From a checkpoint of a small transformer trained on Wikipedia.
Architecture: LayerNorm before each block, learned positions, biases, tied embeddings.
Training: a variant of Muon for these matrices, 131M tokens, 8014 steps.
Each number is 200 + 20 x the weight over its row's rms, rounded and kept within 0 to 999. Layers, rows and columns count from 0. The size before them is the row's rms in percent of the matrix's.

# layer 5 MLP up, 384x96, rms 0.193, rows 289-361, columns 0-47
109,175,230,161,205,229,166,174,195,203,196,200,171,188,196,234,230,204,222,193,203,226,198,195,220,207,202,222,197,217,185,206,209,187,231,186,231,200,207,187,207,209,171,215,209,211,210,229,184
107,192,177,186,211,184,209,190,198,242,241,192,188,192,164,211,213,187,204,228,183,164,217,186,228,216,209,176,212,191,223,209,202,198,240,192,262,225,188,238,213,211,159,239,217,187,217,168,177
087,207,206,170,207,184,188,176,191,241,198,226,162,234,191,225,232,197,196,165,226,204,183,187,221,206,222,179,196,169,202,215,204,192,206,213,192,158,161,214,213,214,206,210,214,159,185,194,195
098,187,195,221,185,209,192,201,206,210,247,173,166,187,211,252,175,177,215,181,189,240,209,189,199,228,204,187,190,209,173,197,192,176,255,201,178,198,176,226,178,207,194,173,186,209,203,193,193
107,213,186,219,186,202,215,185,191,218,223,188,164,174,177,156,178,192,201,190,200,175,211,172,224,248,175,187,206,191,194,204,197,212,218,224,199,222,195,203,184,235,169,214,196,200,227,187,206
111,210,213,223,163,207,206,209,187,234,154,209,237,214,236,222,198,225,170,181,196,209,204,207,218,206,201,193,192,184,218,182,219,200,189,171,192,220,205,229,214,198,219,194,193,186,208,161,192
112,191,242,190,221,197,173,235,228,203,203,225,201,196,188,178,172,174,215,196,173,193,197,202,209,230,210,203,192,218,242,243,237,224,185,156,178,216,201,211,224,220,176,190,202,199,177,181,196
094,181,195,193,232,200,195,216,180,202,218,190,201,227,192,224,234,225,191,195,214,201,220,177,178,203,193,190,208,152,197,179,171,218,193,164,179,229,192,169,202,175,197,190,232,183,195,204,204
108,218,210,225,215,205,205,212,205,223,214,180,205,222,186,200,179,187,210,196,197,211,175,185,177,186,195,150,157,174,200,190,218,218,211,186,201,199,179,199,185,161,203,174,208,169,189,231,244
088,210,190,206,223,237,181,226,185,192,229,180,217,198,194,183,230,204,178,214,177,187,174,186,225,183,175,232,193,213,183,194,236,198,196,189,198,182,208,200,244,154,183,204,207,204,168,185,200
103,168,205,219,218,208,169,176,186,196,193,234,180,227,213,229,216,203,213,233,209,202,191,182,220,191,182,189,195,188,198,184,204,210,223,184,206,193,169,215,215,200,211,188,185,199,199,228,224
098,197,219,212,195,183,179,173,180,207,185,205,223,197,166,220,204,237,203,184,194,187,206,236,203,220,218,174,199,215,245,193,200,175,220,208,171,222,176,208,195,224,206,198,203,220,189,162,238
105,200,200,170,205,170,188,190,196,187,197,218,212,240,204,187,179,164,166,226,189,218,188,201,216,190,218,203,208,207,180,204,205,157,177,193,183,228,242,223,188,189,217,191,199,198,226,161,186
108,211,205,183,173,178,212,231,225,212,170,201,203,150,211,197,175,186,188,192,178,206,210,220,216,225,195,215,194,180,211,235,179,195,200,202,178,196,203,176,199,192,222,199,174,220,217,201,220
092,205,233,233,194,202,230,187,138,208,206,163,196,212,170,215,195,202,205,188,206,176,207,214,171,165,201,212,200,178,201,208,207,232,206,214,186,186,234,259,221,202,192,213,215,240,226,207,195
094,218,216,208,212,204,184,234,216,161,192,172,205,188,207,189,240,221,181,201,219,213,191,205,191,220,216,213,231,222,217,187,208,207,240,224,194,200,157,163,174,190,208,167,202,181,216,171,195
089,208,187,176,167,231,214,196,201,215,203,201,169,167,174,186,220,178,176,204,239,198,206,185,177,193,165,187,158,193,214,222,204,180,197,195,223,194,188,173,210,146,210,208,192,197,189,213,188
117,184,204,178,209,177,182,217,156,226,194,207,164,222,180,183,176,199,179,242,238,172,180,188,201,233,195,227,183,205,179,212,212,165,205,217,239,191,218,216,195,155,184,216,202,212,179,213,159
105,180,193,174,238,224,173,223,187,170,227,203,165,180,200,226,198,189,175,210,192,189,230,205,187,192,171,201,180,227,178,204,205,155,223,204,177,239,232,143,224,162,190,192,196,209,212,161,186
117,207,215,206,197,226,190,206,226,233,186,220,180,175,177,198,204,175,180,212,179,232,206,191,179,204,242,184,215,187,185,214,212,231,217,178,159,197,184,214,187,193,196,176,191,203,236,192,211
076,199,196,191,163,191,185,193,236,189,188,190,213,220,190,229,169,238,175,186,240,216,196,239,200,202,214,196,186,201,212,210,183,209,210,209,197,196,214,205,198,191,172,232,179,202,197,225,207
090,166,227,194,187,194,188,197,163,208,189,188,225,186,214,205,199,200,212,220,221,208,183,181,243,164,184,193,232,191,175,230,195,200,230,232,181,197,184,185,216,182,217,199,222,179,182,206,230
102,190,201,192,189,215,239,233,209,208,205,225,209,227,211,189,197,192,199,188,237,187,213,196,190,229,173,210,156,191,193,200,215,204,184,238,176,183,197,214,206,204,185,223,190,212,220,196,196
099,238,198,210,191,227,224,195,214,196,178,212,190,211,159,181,211,198,226,202,167,234,198,176,212,188,210,210,213,183,209,189,198,221,213,193,200,195,227,197,220,201,173,211,201,181,195,214,202
101,187,199,153,194,206,190,197,205,192,204,211,192,211,181,187,209,177,137,227,202,201,180,201,213,224,192,216,184,212,204,224,195,202,231,233,184,180,184,181,200,194,242,209,164,228,186,193,202
116,200,173,195,211,181,168,205,194,152,215,182,198,188,191,192,201,207,195,197,232,204,205,220,183,206,163,191,175,229,203,202,218,179,226,204,183,231,216,165,239,195,199,220,225,187,211,204,202
087,206,193,194,206,216,186,220,188,164,192,155,177,200,166,202,230,169,188,217,182,219,215,195,186,250,173,197,229,219,209,209,246,187,180,187,214,195,188,213,181,210,211,162,189,238,221,228,195
094,197,140,212,143,193,193,203,163,204,220,215,195,201,150,249,172,199,221,192,223,187,206,201,203,221,199,215,155,211,241,184,200,201,196,182,209,176,215,224,183,197,196,178,197,225,186,178,184
111,189,222,202,187,219,214,190,194,195,243,209,187,189,190,202,216,193,205,187,175,229,234,191,192,184,196,217,216,220,203,235,175,223,211,173,190,205,194,205,232,177,214,199,172,178,199,185,209
102,170,220,171,180,214,198,218,186,218,192,234,200,204,156,225,193,210,198,179,207,205,173,200,228,164,210,211,199,187,213,238,234,205,189,182,209,192,193,245,173,200,212,174,155,185,195,192,205
111,197,191,215,207,186,183,200,174,213,222,185,184,188,187,221,176,228,188,227,218,230,223,221,216,211,160,167,185,236,211,169,226,215,232,215,230,196,222,189,190,217,188,186,193,211,191,230,169
079,206,219,215,196,210,224,183,236,210,199,181,188,170,178,189,190,204,199,181,218,191,221,218,183,225,187,201,211,184,205,203,204,183,212,213,220,207,202,178,231,175,222,211,242,188,257,201,210
092,193,204,197,205,200,158,181,184,211,205,193,206,206,166,216,191,142,202,165,187,225,207,185,194,216,182,201,171,216,195,216,216,129,194,202,177,182,201,199,202,170,244,243,208,193,210,236,198
099,197,228,197,168,200,199,227,186,231,202,201,209,153,173,253,204,211,179,238,197,187,216,187,179,193,234,203,238,183,226,203,207,221,198,179,156,214,185,200,200,204,210,178,191,173,211,252,222
093,198,236,209,202,213,189,218,217,189,210,192,151,178,204,197,173,208,223,213,177,188,191,153,208,192,212,211,161,205,200,174,202,187,178,168,242,198,183,200,238,215,224,178,177,206,208,203,229
099,194,162,210,249,174,204,199,170,182,215,190,166,217,185,181,223,190,209,183,232,208,215,192,203,199,188,218,176,216,194,196,185,194,219,192,205,235,224,216,210,178,193,201,253,209,171,193,187
083,198,196,164,204,197,184,232,207,183,186,198,168,202,204,171,189,177,186,218,201,203,172,199,224,224,201,218,192,180,176,199,197,227,217,167,207,188,214,191,200,202,201,189,191,222,211,185,208
096,192,177,236,223,225,198,199,196,192,239,181,175,183,201,175,190,141,198,240,191,198,226,211,178,172,168,218,171,247,183,231,192,231,231,227,210,222,193,207,185,179,182,198,183,200,205,184,203
096,194,217,168,236,193,136,210,196,171,199,188,182,232,202,211,196,182,240,189,182,180,192,195,217,212,202,182,219,210,209,198,199,203,182,189,192,183,183,185,199,196,189,178,201,199,253,230,201
112,213,213,168,211,189,187,180,191,231,221,171,206,175,192,211,210,203,151,212,233,202,238,211,184,192,189,223,204,169,231,204,186,189,204,204,205,202,169,194,178,210,210,215,229,181,184,214,182
111,212,171,228,172,217,194,215,230,192,177,178,178,200,157,198,225,190,181,198,197,221,228,243,177,229,205,229,217,192,193,174,197,220,203,200,207,179,166,201,207,216,171,189,171,172,199,199,206
097,183,167,170,206,219,215,202,193,202,231,229,205,219,205,214,223,175,212,198,201,209,215,203,236,181,222,170,192,202,193,234,195,203,219,191,199,177,188,245,189,189,157,221,192,215,199,202,181
093,203,208,195,208,173,202,198,221,221,220,187,195,195,174,178,172,220,213,228,178,237,174,214,190,222,211,197,207,211,197,176,226,161,181,192,180,168,198,179,203,221,218,156,177,185,226,160,213
104,189,215,171,202,193,216,232,234,192,181,217,236,165,160,191,241,168,194,211,191,196,227,208,203,189,196,211,181,183,162,189,198,210,215,193,191,224,182,218,244,192,166,187,222,184,185,203,185
099,203,164,201,213,215,182,169,173,209,209,205,176,252,193,237,217,220,173,193,190,198,198,192,211,173,188,218,188,148,168,220,229,212,213,209,204,202,176,193,219,193,203,177,243,189,219,196,197
103,201,223,191,175,165,212,209,191,205,178,197,171,207,198,194,182,206,205,206,217,203,155,157,224,216,198,221,204,169,206,267,209,192,220,199,217,193,221,179,191,175,201,197,212,231,237,206,204
114,187,196,201,170,164,185,199,214,186,170,188,192,194,196,209,213,193,234,201,269,188,238,211,200,222,219,181,162,217,218,246,199,177,157,173,199,209,197,193,176,202,196,205,149,188,192,182,189
103,150,243,185,188,173,138,180,184,179,185,183,201,218,206,212,184,200,180,184,200,193,208,212,225,221,192,191,203,236,221,202,199,160,208,182,191,204,205,186,198,216,196,213,195,190,190,212,209
094,213,216,174,184,200,206,191,205,194,192,228,203,227,173,216,189,183,207,198,222,237,212,215,195,184,168,209,206,202,206,240,210,190,197,213,209,166,207,210,191,169,205,182,216,204,192,224,192
088,204,174,205,177,191,178,223,222,191,191,190,182,224,192,187,188,212,189,235,209,215,194,189,214,176,209,181,164,212,172,186,212,242,223,195,186,196,199,189,193,194,211,146,240,173,202,193,202
101,202,207,214,172,196,179,222,253,182,190,225,170,188,173,210,174,161,214,205,210,228,177,185,168,207,220,212,210,217,205,258,209,204,207,193,191,218,194,197,212,177,172,176,179,203,177,183,231
110,200,208,247,221,223,171,213,201,200,203,192,225,219,213,190,215,183,208,189,174,169,219,184,200,196,216,203,183,247,224,232,182,222,221,195,222,196,173,211,210,235,171,158,214,169,193,167,186
102,218,177,207,208,228,153,211,185,225,238,186,189,201,190,193,217,201,192,196,200,221,275,205,182,204,175,188,175,219,168,214,225,189,167,204,184,180,184,197,212,218,185,200,184,202,184,192,176
105,191,204,219,199,234,175,216,224,184,178,181,222,189,207,215,217,197,225,186,185,216,230,199,220,190,152,208,205,205,191,168,203,218,195,180,179,223,154,196,197,198,192,159,171,179,194,177,238
093,211,194,205,217,146,197,205,188,235,201,207,187,198,206,219,186,192,189,222,187,210,183,198,205,200,208,191,224,200,188,244,165,149,199,188,208,218,213,182,209,241,210,169,191,162,187,221,204
101,205,193,193,197,218,189,221,189,213,213,186,171,195,221,165,153,207,188,206,183,178,226,197,168,207,177,162,197,205,192,181,230,187,218,203,213,217,203,179,267,206,218,214,231,227,221,163,237
082,228,227,212,186,207,191,162,193,187,216,178,186,201,201,221,195,218,210,206,225,177,202,179,191,207,211,173,164,198,194,218,190,234,209,203,227,210,222,224,195,215,234,206,198,211,195,202,195
114,207,203,193,186,214,191,227,141,225,180,238,167,212,173,163,195,205,184,197,203,216,206,203,158,210,211,216,220,222,253,205,227,215,188,167,187,207,206,203,206,208,167,175,146,189,231,230,179
098,219,194,211,195,232,176,228,216,193,212,199,198,171,200,202,208,193,183,230,207,212,231,212,202,193,217,206,215,194,155,216,199,199,187,198,176,217,223,211,234,155,185,187,191,203,201,188,201
103,179,186,219,186,196,218,203,199,214,175,166,177,203,211,197,229,200,202,203,178,196,213,186,248,229,227,202,208,216,206,193,192,205,207,180,224,204,177,224,178,190,213,208,162,164,167,173,175
083,202,181,191,184,210,217,239,197,188,210,159,199,165,218,199,194,169,217,219,201,205,209,172,212,232,195,198,205,229,239,174,222,186,214,235,178,207,207,172,220,221,170,143,184,199,208,214,222
098,194,204,177,205,212,205,212,194,232,207,175,208,207,229,236,204,211,196,206,177,188,209,229,199,182,183,178,159,222,168,196,235,219,222,200,216,213,168,206,206,207,190,163,182,152,176,204,229
105,219,190,209,153,207,227,208,203,211,193,193,189,201,169,203,189,208,213,200,197,197,204,210,218,219,172,182,257,195,231,194,244,228,194,172,218,201,203,171,178,186,190,197,196,193,211,218,235
098,194,246,201,206,214,219,223,160,200,233,218,196,200,211,205,220,209,211,205,187,201,198,173,183,196,207,196,222,205,169,234,198,182,191,209,184,250,205,191,221,227,167,175,189,174,200,191,218
095,183,176,208,200,195,187,235,185,209,167,181,205,199,216,211,221,199,170,206,190,180,196,179,181,182,230,207,202,189,214,210,179,182,175,165,215,201,214,216,197,172,229,186,225,164,176,210,212
096,209,197,201,180,186,239,190,185,191,208,230,181,196,203,225,223,165,182,186,213,205,194,190,217,183,154,208,205,173,196,199,211,198,195,213,220,188,238,190,207,211,210,192,201,194,225,252,244
084,181,202,216,228,179,181,151,186,205,264,205,188,206,199,226,196,190,191,180,202,217,196,181,168,232,218,189,181,190,184,226,207,204,176,205,210,196,221,244,209,208,176,186,168,221,204,223,209
092,192,232,172,202,197,203,207,196,212,193,175,218,216,172,221,203,156,186,182,169,211,181,218,174,192,186,187,209,209,170,192,237,216,202,215,224,183,208,205,235,215,202,157,192,267,211,211,213
102,237,243,189,187,214,222,181,222,211,172,147,204,168,195,173,194,212,208,183,178,214,220,182,222,227,203,232,239,184,215,183,194,197,200,227,178,215,190,210,208,168,180,194,188,220,205,222,225
083,203,205,220,189,193,181,224,203,194,202,164,185,192,232,213,188,182,207,197,236,201,200,213,200,190,227,232,213,232,215,192,222,211,238,199,179,184,169,167,202,179,206,175,203,191,206,195,196
129,223,192,198,215,216,160,210,211,172,142,209,224,200,166,190,207,223,208,235,172,188,206,194,191,223,164,176,187,203,239,214,231,214,184,189,215,212,179,180,228,225,225,204,200,212,184,189,235
104,204,238,233,197,209,174,196,190,174,192,202,219,219,185,194,173,222,214,162,209,204,250,222,146,202,198,185,193,226,231,216,174,205,190,197,180,213,193,195,192,177,196,197,183,188,217,243,211
091,204,240,191,156,207,202,228,168,197,222,174,168,249,192,218,217,186,208,177,203,210,162,188,185,191,181,218,177,206,211,216,198,199,217,242,220,193,212,217,221,181,206,229,183,227,179,196,163
# layer 5 MLP down (transposed), 384x96, rms 0.131, rows 289-360, columns 0-47
104,245,196,197,188,211,197,172,197,234,233,239,202,199,199,221,221,219,191,216,177,207,192,216,183,154,206,186,221,208,202,181,185,220,218,219,223,188,231,181,201,228,201,250,180,217,218,196,176
101,232,184,203,200,198,219,215,159,199,203,194,215,172,217,201,206,195,218,201,186,191,214,196,203,191,222,176,187,217,231,210,197,172,195,180,204,171,208,189,204,196,214,184,199,191,206,170,198
102,217,191,212,172,209,221,218,206,231,193,221,185,231,212,205,167,204,209,167,181,191,180,208,224,210,209,232,243,152,205,193,194,168,191,171,176,175,174,198,181,215,224,192,172,212,210,191,221
089,198,215,224,215,216,188,228,185,189,179,213,199,170,210,144,241,191,155,220,187,154,208,218,208,213,196,210,207,182,184,204,210,238,182,205,236,204,200,174,197,218,198,204,206,193,196,182,199
097,188,220,206,175,169,175,221,201,227,195,214,173,177,166,222,211,181,189,213,241,230,176,214,207,205,187,179,173,195,189,186,210,201,195,210,187,223,198,199,229,173,197,182,165,189,199,209,208
116,200,199,187,255,183,189,201,213,190,245,187,179,194,176,167,175,179,206,194,205,186,217,218,171,170,199,205,178,211,172,220,180,218,206,217,186,186,195,193,204,225,204,160,218,203,205,236,205
105,232,174,200,223,178,191,192,216,212,204,202,211,202,236,197,219,168,202,197,183,164,218,207,237,206,179,235,203,206,207,194,224,211,172,182,179,225,176,189,192,211,204,171,179,192,202,204,247
097,194,160,169,190,227,238,209,188,198,224,214,191,202,193,185,197,202,240,206,181,198,186,187,188,185,180,219,181,214,212,201,170,239,174,198,229,191,222,214,202,226,205,170,212,181,215,172,206
124,228,166,209,197,187,188,209,233,192,235,190,227,194,203,207,203,237,225,178,168,245,195,178,216,186,177,225,176,222,199,252,210,178,211,183,200,197,217,207,195,223,180,197,223,201,213,199,206
082,184,201,191,206,207,218,229,216,201,217,221,204,203,212,174,200,202,196,214,195,148,248,202,181,186,190,195,208,218,197,154,169,200,173,204,209,209,176,238,177,215,192,224,172,211,210,199,217
090,192,242,186,177,176,188,187,229,218,190,178,226,190,207,214,220,211,241,167,182,196,165,219,226,223,217,205,178,195,197,197,216,219,202,179,198,199,190,232,194,232,194,207,227,219,229,224,205
087,213,227,224,204,169,168,234,191,224,199,218,184,231,195,192,192,208,244,203,197,207,182,183,170,178,203,187,182,212,187,210,195,161,191,223,176,190,202,196,198,200,162,222,187,191,233,206,166
104,220,182,188,196,183,213,204,240,229,180,191,213,173,189,211,174,222,186,191,219,188,230,197,193,216,176,223,147,205,191,220,171,236,215,222,200,141,226,180,245,207,205,225,210,208,198,205,205
107,196,203,207,235,175,193,227,179,203,229,223,191,209,188,194,187,227,179,173,217,187,215,199,229,184,192,210,195,205,241,186,202,204,195,185,199,172,178,178,183,231,219,203,165,201,190,208,175
096,189,203,217,208,230,215,137,217,169,192,196,206,187,192,164,215,237,201,211,201,213,183,204,187,197,189,172,186,200,200,197,174,190,212,191,228,180,218,194,193,256,223,172,191,219,200,234,187
086,212,214,187,193,236,227,204,222,186,191,241,217,171,161,212,191,160,218,198,187,165,186,202,202,203,197,215,219,193,190,204,165,180,199,158,229,210,198,222,169,191,207,210,188,221,225,171,196
087,206,185,203,179,218,171,164,194,169,193,201,186,226,222,201,182,221,210,222,189,196,191,215,234,175,206,193,217,172,194,182,193,206,209,200,218,261,192,202,186,187,196,175,177,176,196,242,200
105,213,204,212,213,194,199,212,195,225,194,184,238,163,232,200,220,207,138,219,173,182,207,182,222,186,207,222,210,186,189,165,202,184,208,174,200,197,181,214,175,175,213,202,209,186,220,166,193
109,211,170,235,200,208,215,181,140,175,217,198,174,205,208,216,245,200,217,182,176,189,183,184,218,193,172,166,179,200,158,212,208,196,194,220,184,198,182,209,170,223,223,180,211,173,182,179,217
114,199,177,205,206,189,252,229,196,205,183,208,157,216,180,174,172,240,245,189,225,219,185,182,171,208,171,208,198,180,212,170,208,195,188,220,164,193,215,208,213,187,191,207,192,213,173,206,180
088,202,198,183,214,224,254,202,204,176,177,220,199,146,219,186,224,199,236,186,210,204,204,178,185,190,208,227,202,216,180,191,223,154,197,207,192,180,173,215,172,179,214,199,219,171,178,186,179
091,197,198,203,175,226,240,197,212,181,163,202,223,189,226,174,201,179,176,204,208,183,191,231,193,217,198,170,212,191,188,178,198,209,202,189,203,207,196,219,173,199,204,230,176,227,184,195,189
097,200,207,184,194,192,193,181,192,173,179,164,221,199,222,213,205,208,180,214,189,246,213,181,198,191,163,226,169,178,182,221,193,210,205,167,183,201,216,161,204,188,203,205,199,182,182,236,223
104,226,205,230,214,182,215,198,202,188,231,165,195,198,202,188,226,169,173,200,208,190,236,226,178,178,203,215,223,190,180,195,181,202,190,179,175,212,177,221,182,192,235,181,209,207,219,204,243
104,180,223,188,188,212,179,216,188,190,211,220,198,208,175,234,202,185,168,191,195,180,235,192,163,206,175,236,186,179,217,199,144,207,192,196,227,219,212,248,201,213,171,211,184,215,214,210,202
099,195,211,210,218,217,207,213,215,226,230,202,189,209,178,148,221,201,231,202,188,187,239,212,179,212,198,200,206,170,209,189,209,191,175,224,183,216,194,209,157,167,205,203,209,174,157,174,216
098,170,227,167,208,211,231,207,220,181,220,215,187,185,165,186,179,225,227,186,191,189,181,200,240,193,190,157,210,161,203,217,174,188,228,219,193,201,198,182,207,198,200,210,203,174,192,187,222
088,205,243,200,193,232,220,184,208,169,192,217,210,163,223,196,212,182,181,209,174,185,184,205,201,184,208,166,212,171,211,199,187,172,193,205,242,236,178,201,178,206,192,197,208,205,213,205,218
130,195,209,229,244,153,204,193,205,220,218,199,185,201,209,234,194,199,214,192,196,208,178,188,216,199,188,216,208,246,190,227,180,188,171,198,198,201,176,207,193,199,211,179,214,190,212,218,186
109,200,199,180,216,181,231,192,157,190,179,193,168,222,187,186,208,221,203,199,190,209,223,200,203,214,215,163,223,196,239,189,196,197,205,168,220,214,185,160,204,223,231,226,212,188,231,184,187
112,197,174,217,188,179,198,221,198,225,188,213,202,211,195,213,178,238,228,232,201,204,184,203,181,207,177,190,174,207,214,216,172,193,216,202,227,189,231,208,226,213,206,195,220,168,213,208,220
082,185,190,143,211,185,240,205,220,186,207,227,229,213,182,186,192,204,206,177,224,199,217,204,199,230,185,196,211,176,227,199,209,174,194,191,214,205,208,198,214,210,182,200,175,155,190,219,195
097,196,210,203,182,207,206,179,182,213,216,210,170,186,197,201,220,241,178,200,210,170,223,192,186,211,202,206,228,182,240,193,198,204,212,205,211,236,195,193,186,258,180,230,193,213,160,210,182
098,196,203,208,190,203,195,208,191,223,234,187,180,229,204,224,226,211,196,168,223,200,193,195,190,207,192,176,201,208,187,180,198,199,180,210,197,219,207,195,174,231,172,222,213,222,196,220,146
102,187,188,202,167,201,206,190,180,197,170,225,217,187,181,188,192,218,208,193,214,237,240,232,226,206,184,174,198,195,212,213,191,231,212,225,190,194,196,214,178,222,193,224,219,184,195,181,170
105,180,208,159,207,186,221,223,220,197,225,192,202,204,211,170,172,216,181,216,170,159,207,199,179,203,201,159,167,198,234,189,200,210,214,202,232,173,213,193,181,223,204,173,197,215,177,218,190
098,199,212,179,194,235,242,223,183,171,199,226,190,171,165,199,180,159,251,205,193,203,216,167,218,183,210,231,193,197,217,193,182,179,205,185,208,174,207,240,206,215,209,176,215,214,219,219,214
102,204,205,161,194,162,195,197,205,211,191,214,209,185,198,212,204,242,202,206,176,207,169,208,213,215,235,195,209,176,170,225,177,186,173,173,197,219,210,217,204,224,215,171,207,205,215,222,212
095,196,173,252,204,206,224,206,246,188,198,201,178,154,203,190,215,194,195,191,238,225,205,242,209,178,197,207,210,183,199,208,186,217,203,212,232,235,192,203,168,245,189,218,189,204,167,167,177
109,180,228,188,211,197,192,184,194,191,220,209,227,206,229,208,236,174,193,219,175,202,251,208,189,217,208,192,183,177,190,163,238,219,205,226,183,208,212,197,229,196,215,199,186,224,225,185,222
118,208,188,193,218,212,223,176,203,217,209,191,230,181,205,223,200,219,214,143,212,206,176,160,246,192,201,218,176,202,197,229,168,221,208,187,211,218,205,199,242,193,206,190,195,189,212,221,195
094,209,226,214,192,215,169,193,214,232,211,158,186,182,196,202,218,221,155,196,177,200,218,196,200,191,187,221,181,154,186,175,199,216,214,225,198,233,196,199,202,205,229,180,189,250,190,219,216
085,205,223,244,181,238,188,183,188,188,180,232,205,203,222,214,215,170,191,185,201,168,221,210,158,197,225,189,208,194,200,187,188,203,228,227,228,219,182,204,177,189,189,233,186,217,186,202,175
117,186,187,209,186,197,187,209,195,177,201,172,230,191,168,221,225,200,205,175,182,216,215,200,198,199,204,245,191,218,202,175,231,216,193,209,182,220,220,211,203,211,191,152,225,214,220,190,164
092,225,215,193,215,202,223,209,204,206,187,207,200,170,202,161,215,234,200,185,192,184,228,214,204,199,211,221,208,189,198,174,216,242,156,210,207,206,187,192,208,214,201,205,191,206,175,192,196
105,174,197,185,188,221,200,192,222,197,219,200,202,212,195,206,204,186,192,175,181,201,248,213,162,213,200,228,241,193,204,199,197,199,190,188,192,166,211,193,221,201,246,258,191,194,193,207,211
121,232,186,209,186,172,216,192,180,159,221,199,207,208,201,205,227,191,188,226,188,182,179,182,217,216,173,221,201,177,184,212,196,180,218,202,221,207,171,165,154,216,207,190,173,199,189,217,252
110,211,174,191,201,187,186,199,201,192,164,184,200,205,210,223,228,184,191,240,187,203,193,182,168,204,192,215,182,191,193,233,174,176,195,193,192,191,208,174,199,225,215,221,179,195,190,212,258
097,176,187,232,165,216,250,204,210,161,184,203,213,172,128,225,218,187,206,228,199,208,201,173,215,205,177,193,242,213,204,199,185,199,207,189,212,219,164,216,193,192,222,227,193,218,181,202,202
090,218,218,229,194,201,196,208,169,179,178,206,197,171,185,248,191,198,173,204,205,208,196,179,184,217,192,219,244,182,229,206,200,201,165,205,218,184,218,240,164,224,182,223,174,195,218,233,190
089,228,205,194,190,178,191,228,176,222,186,181,214,217,201,178,191,207,180,213,196,206,223,177,198,194,212,187,194,202,171,182,193,209,197,219,235,190,197,156,248,202,202,227,212,197,176,222,216
112,210,208,177,184,185,220,203,214,190,231,217,171,222,185,199,156,214,192,220,196,196,231,216,170,224,189,202,200,223,219,174,201,199,199,210,173,190,206,208,187,190,227,203,197,202,128,196,208
105,221,251,216,155,216,216,214,187,207,176,222,219,172,230,196,166,205,210,180,203,209,156,189,214,174,223,211,247,207,187,161,224,208,200,182,217,186,211,203,236,189,174,210,188,218,198,201,190
114,205,194,205,188,199,226,198,204,179,207,194,183,197,174,196,193,214,207,198,197,185,187,178,248,218,193,183,209,172,234,209,173,226,203,206,224,191,222,196,185,197,218,234,229,232,184,191,210
094,228,218,203,208,209,221,201,192,179,177,211,223,193,216,164,180,198,202,141,206,204,218,263,191,182,189,227,191,207,205,196,156,252,191,190,199,196,201,190,187,245,216,222,199,216,195,162,185
094,212,228,191,217,210,210,243,204,174,189,179,212,197,203,188,211,230,234,216,223,175,212,229,213,222,217,210,121,199,191,177,195,247,190,181,179,183,199,203,190,182,197,216,193,187,194,208,188
080,216,214,214,191,229,216,171,205,162,223,253,195,148,164,199,186,190,192,191,204,199,196,214,203,198,197,191,202,210,229,212,171,191,223,193,233,216,175,208,173,218,187,227,211,207,203,188,205
125,207,200,194,231,196,204,240,200,199,207,182,177,206,229,175,210,212,186,188,186,146,200,231,170,197,215,228,198,196,200,206,209,212,206,196,192,234,182,202,218,184,191,163,184,214,202,225,229
108,225,211,194,180,208,177,212,222,182,191,203,175,196,212,213,196,241,248,184,178,243,170,211,166,177,220,179,183,197,198,189,198,193,187,224,198,172,203,197,245,200,191,192,180,178,218,204,185
104,188,186,207,183,166,231,207,190,196,195,215,191,189,142,161,201,246,189,178,189,176,211,195,216,213,195,164,176,182,215,200,214,207,220,202,210,193,168,184,237,221,196,215,206,210,190,202,224
095,189,163,195,200,189,218,189,206,181,178,202,223,202,188,161,230,215,223,186,217,194,172,209,216,189,177,189,178,189,204,214,214,172,183,222,234,166,180,224,176,225,182,226,237,221,191,193,193
100,212,156,196,191,193,198,200,191,157,194,222,170,203,205,215,214,204,203,177,219,205,212,175,179,190,210,204,226,204,224,225,189,162,187,210,216,203,224,184,215,241,215,240,183,212,205,173,157
101,174,232,210,237,214,187,223,244,209,233,203,187,207,203,156,187,196,228,209,166,224,190,197,163,204,173,204,179,223,189,186,196,213,191,211,206,210,216,205,202,218,181,171,175,238,201,219,182
097,254,188,177,223,195,196,188,210,163,195,187,191,217,228,194,200,231,222,224,154,162,205,201,187,189,213,250,181,170,181,158,164,224,197,193,193,190,195,215,188,195,169,193,205,220,208,196,187
105,203,194,171,241,211,191,180,205,190,200,199,190,171,157,206,202,206,198,177,217,210,190,209,218,237,190,198,170,212,168,181,216,199,202,198,196,203,194,183,207,199,198,270,184,227,227,201,243
097,202,208,210,202,195,182,234,194,154,227,213,203,198,196,178,208,236,223,240,182,168,189,218,185,180,209,199,204,202,190,236,226,172,188,202,142,201,206,201,171,179,208,194,194,210,198,204,171
084,185,201,236,195,217,223,218,203,161,206,227,195,199,148,177,170,231,204,225,209,177,203,214,164,170,213,196,197,203,182,172,203,197,180,210,223,202,201,203,174,200,177,208,214,196,222,226,212
095,182,191,195,167,196,230,204,210,214,205,232,228,231,181,164,151,230,222,214,219,215,192,196,210,190,209,213,212,184,206,210,210,149,193,180,218,214,230,211,198,206,205,203,241,188,188,172,202
097,233,194,207,201,179,209,219,175,214,232,228,184,199,219,178,196,164,194,181,212,201,193,175,239,161,203,205,198,208,179,175,220,223,176,182,196,234,197,204,170,181,192,186,147,223,206,204,208
074,191,224,200,207,225,217,199,239,146,192,237,197,175,170,172,223,207,238,192,207,182,188,214,194,229,207,203,169,209,216,176,180,202,205,205,219,211,189,221,144,194,184,207,175,180,191,181,207
141,190,219,161,200,192,200,183,193,184,136,206,199,180,202,191,193,199,208,222,185,203,206,207,229,224,194,208,187,199,238,203,217,236,198,188,204,195,182,189,222,203,208,233,200,195,193,182,235
105,192,199,192,191,230,202,178,208,196,155,204,209,179,208,203,220,205,194,211,202,195,180,207,204,219,207,212,161,189,200,196,147,199,225,221,219,198,173,202,214,174,209,209,208,198,194,198,206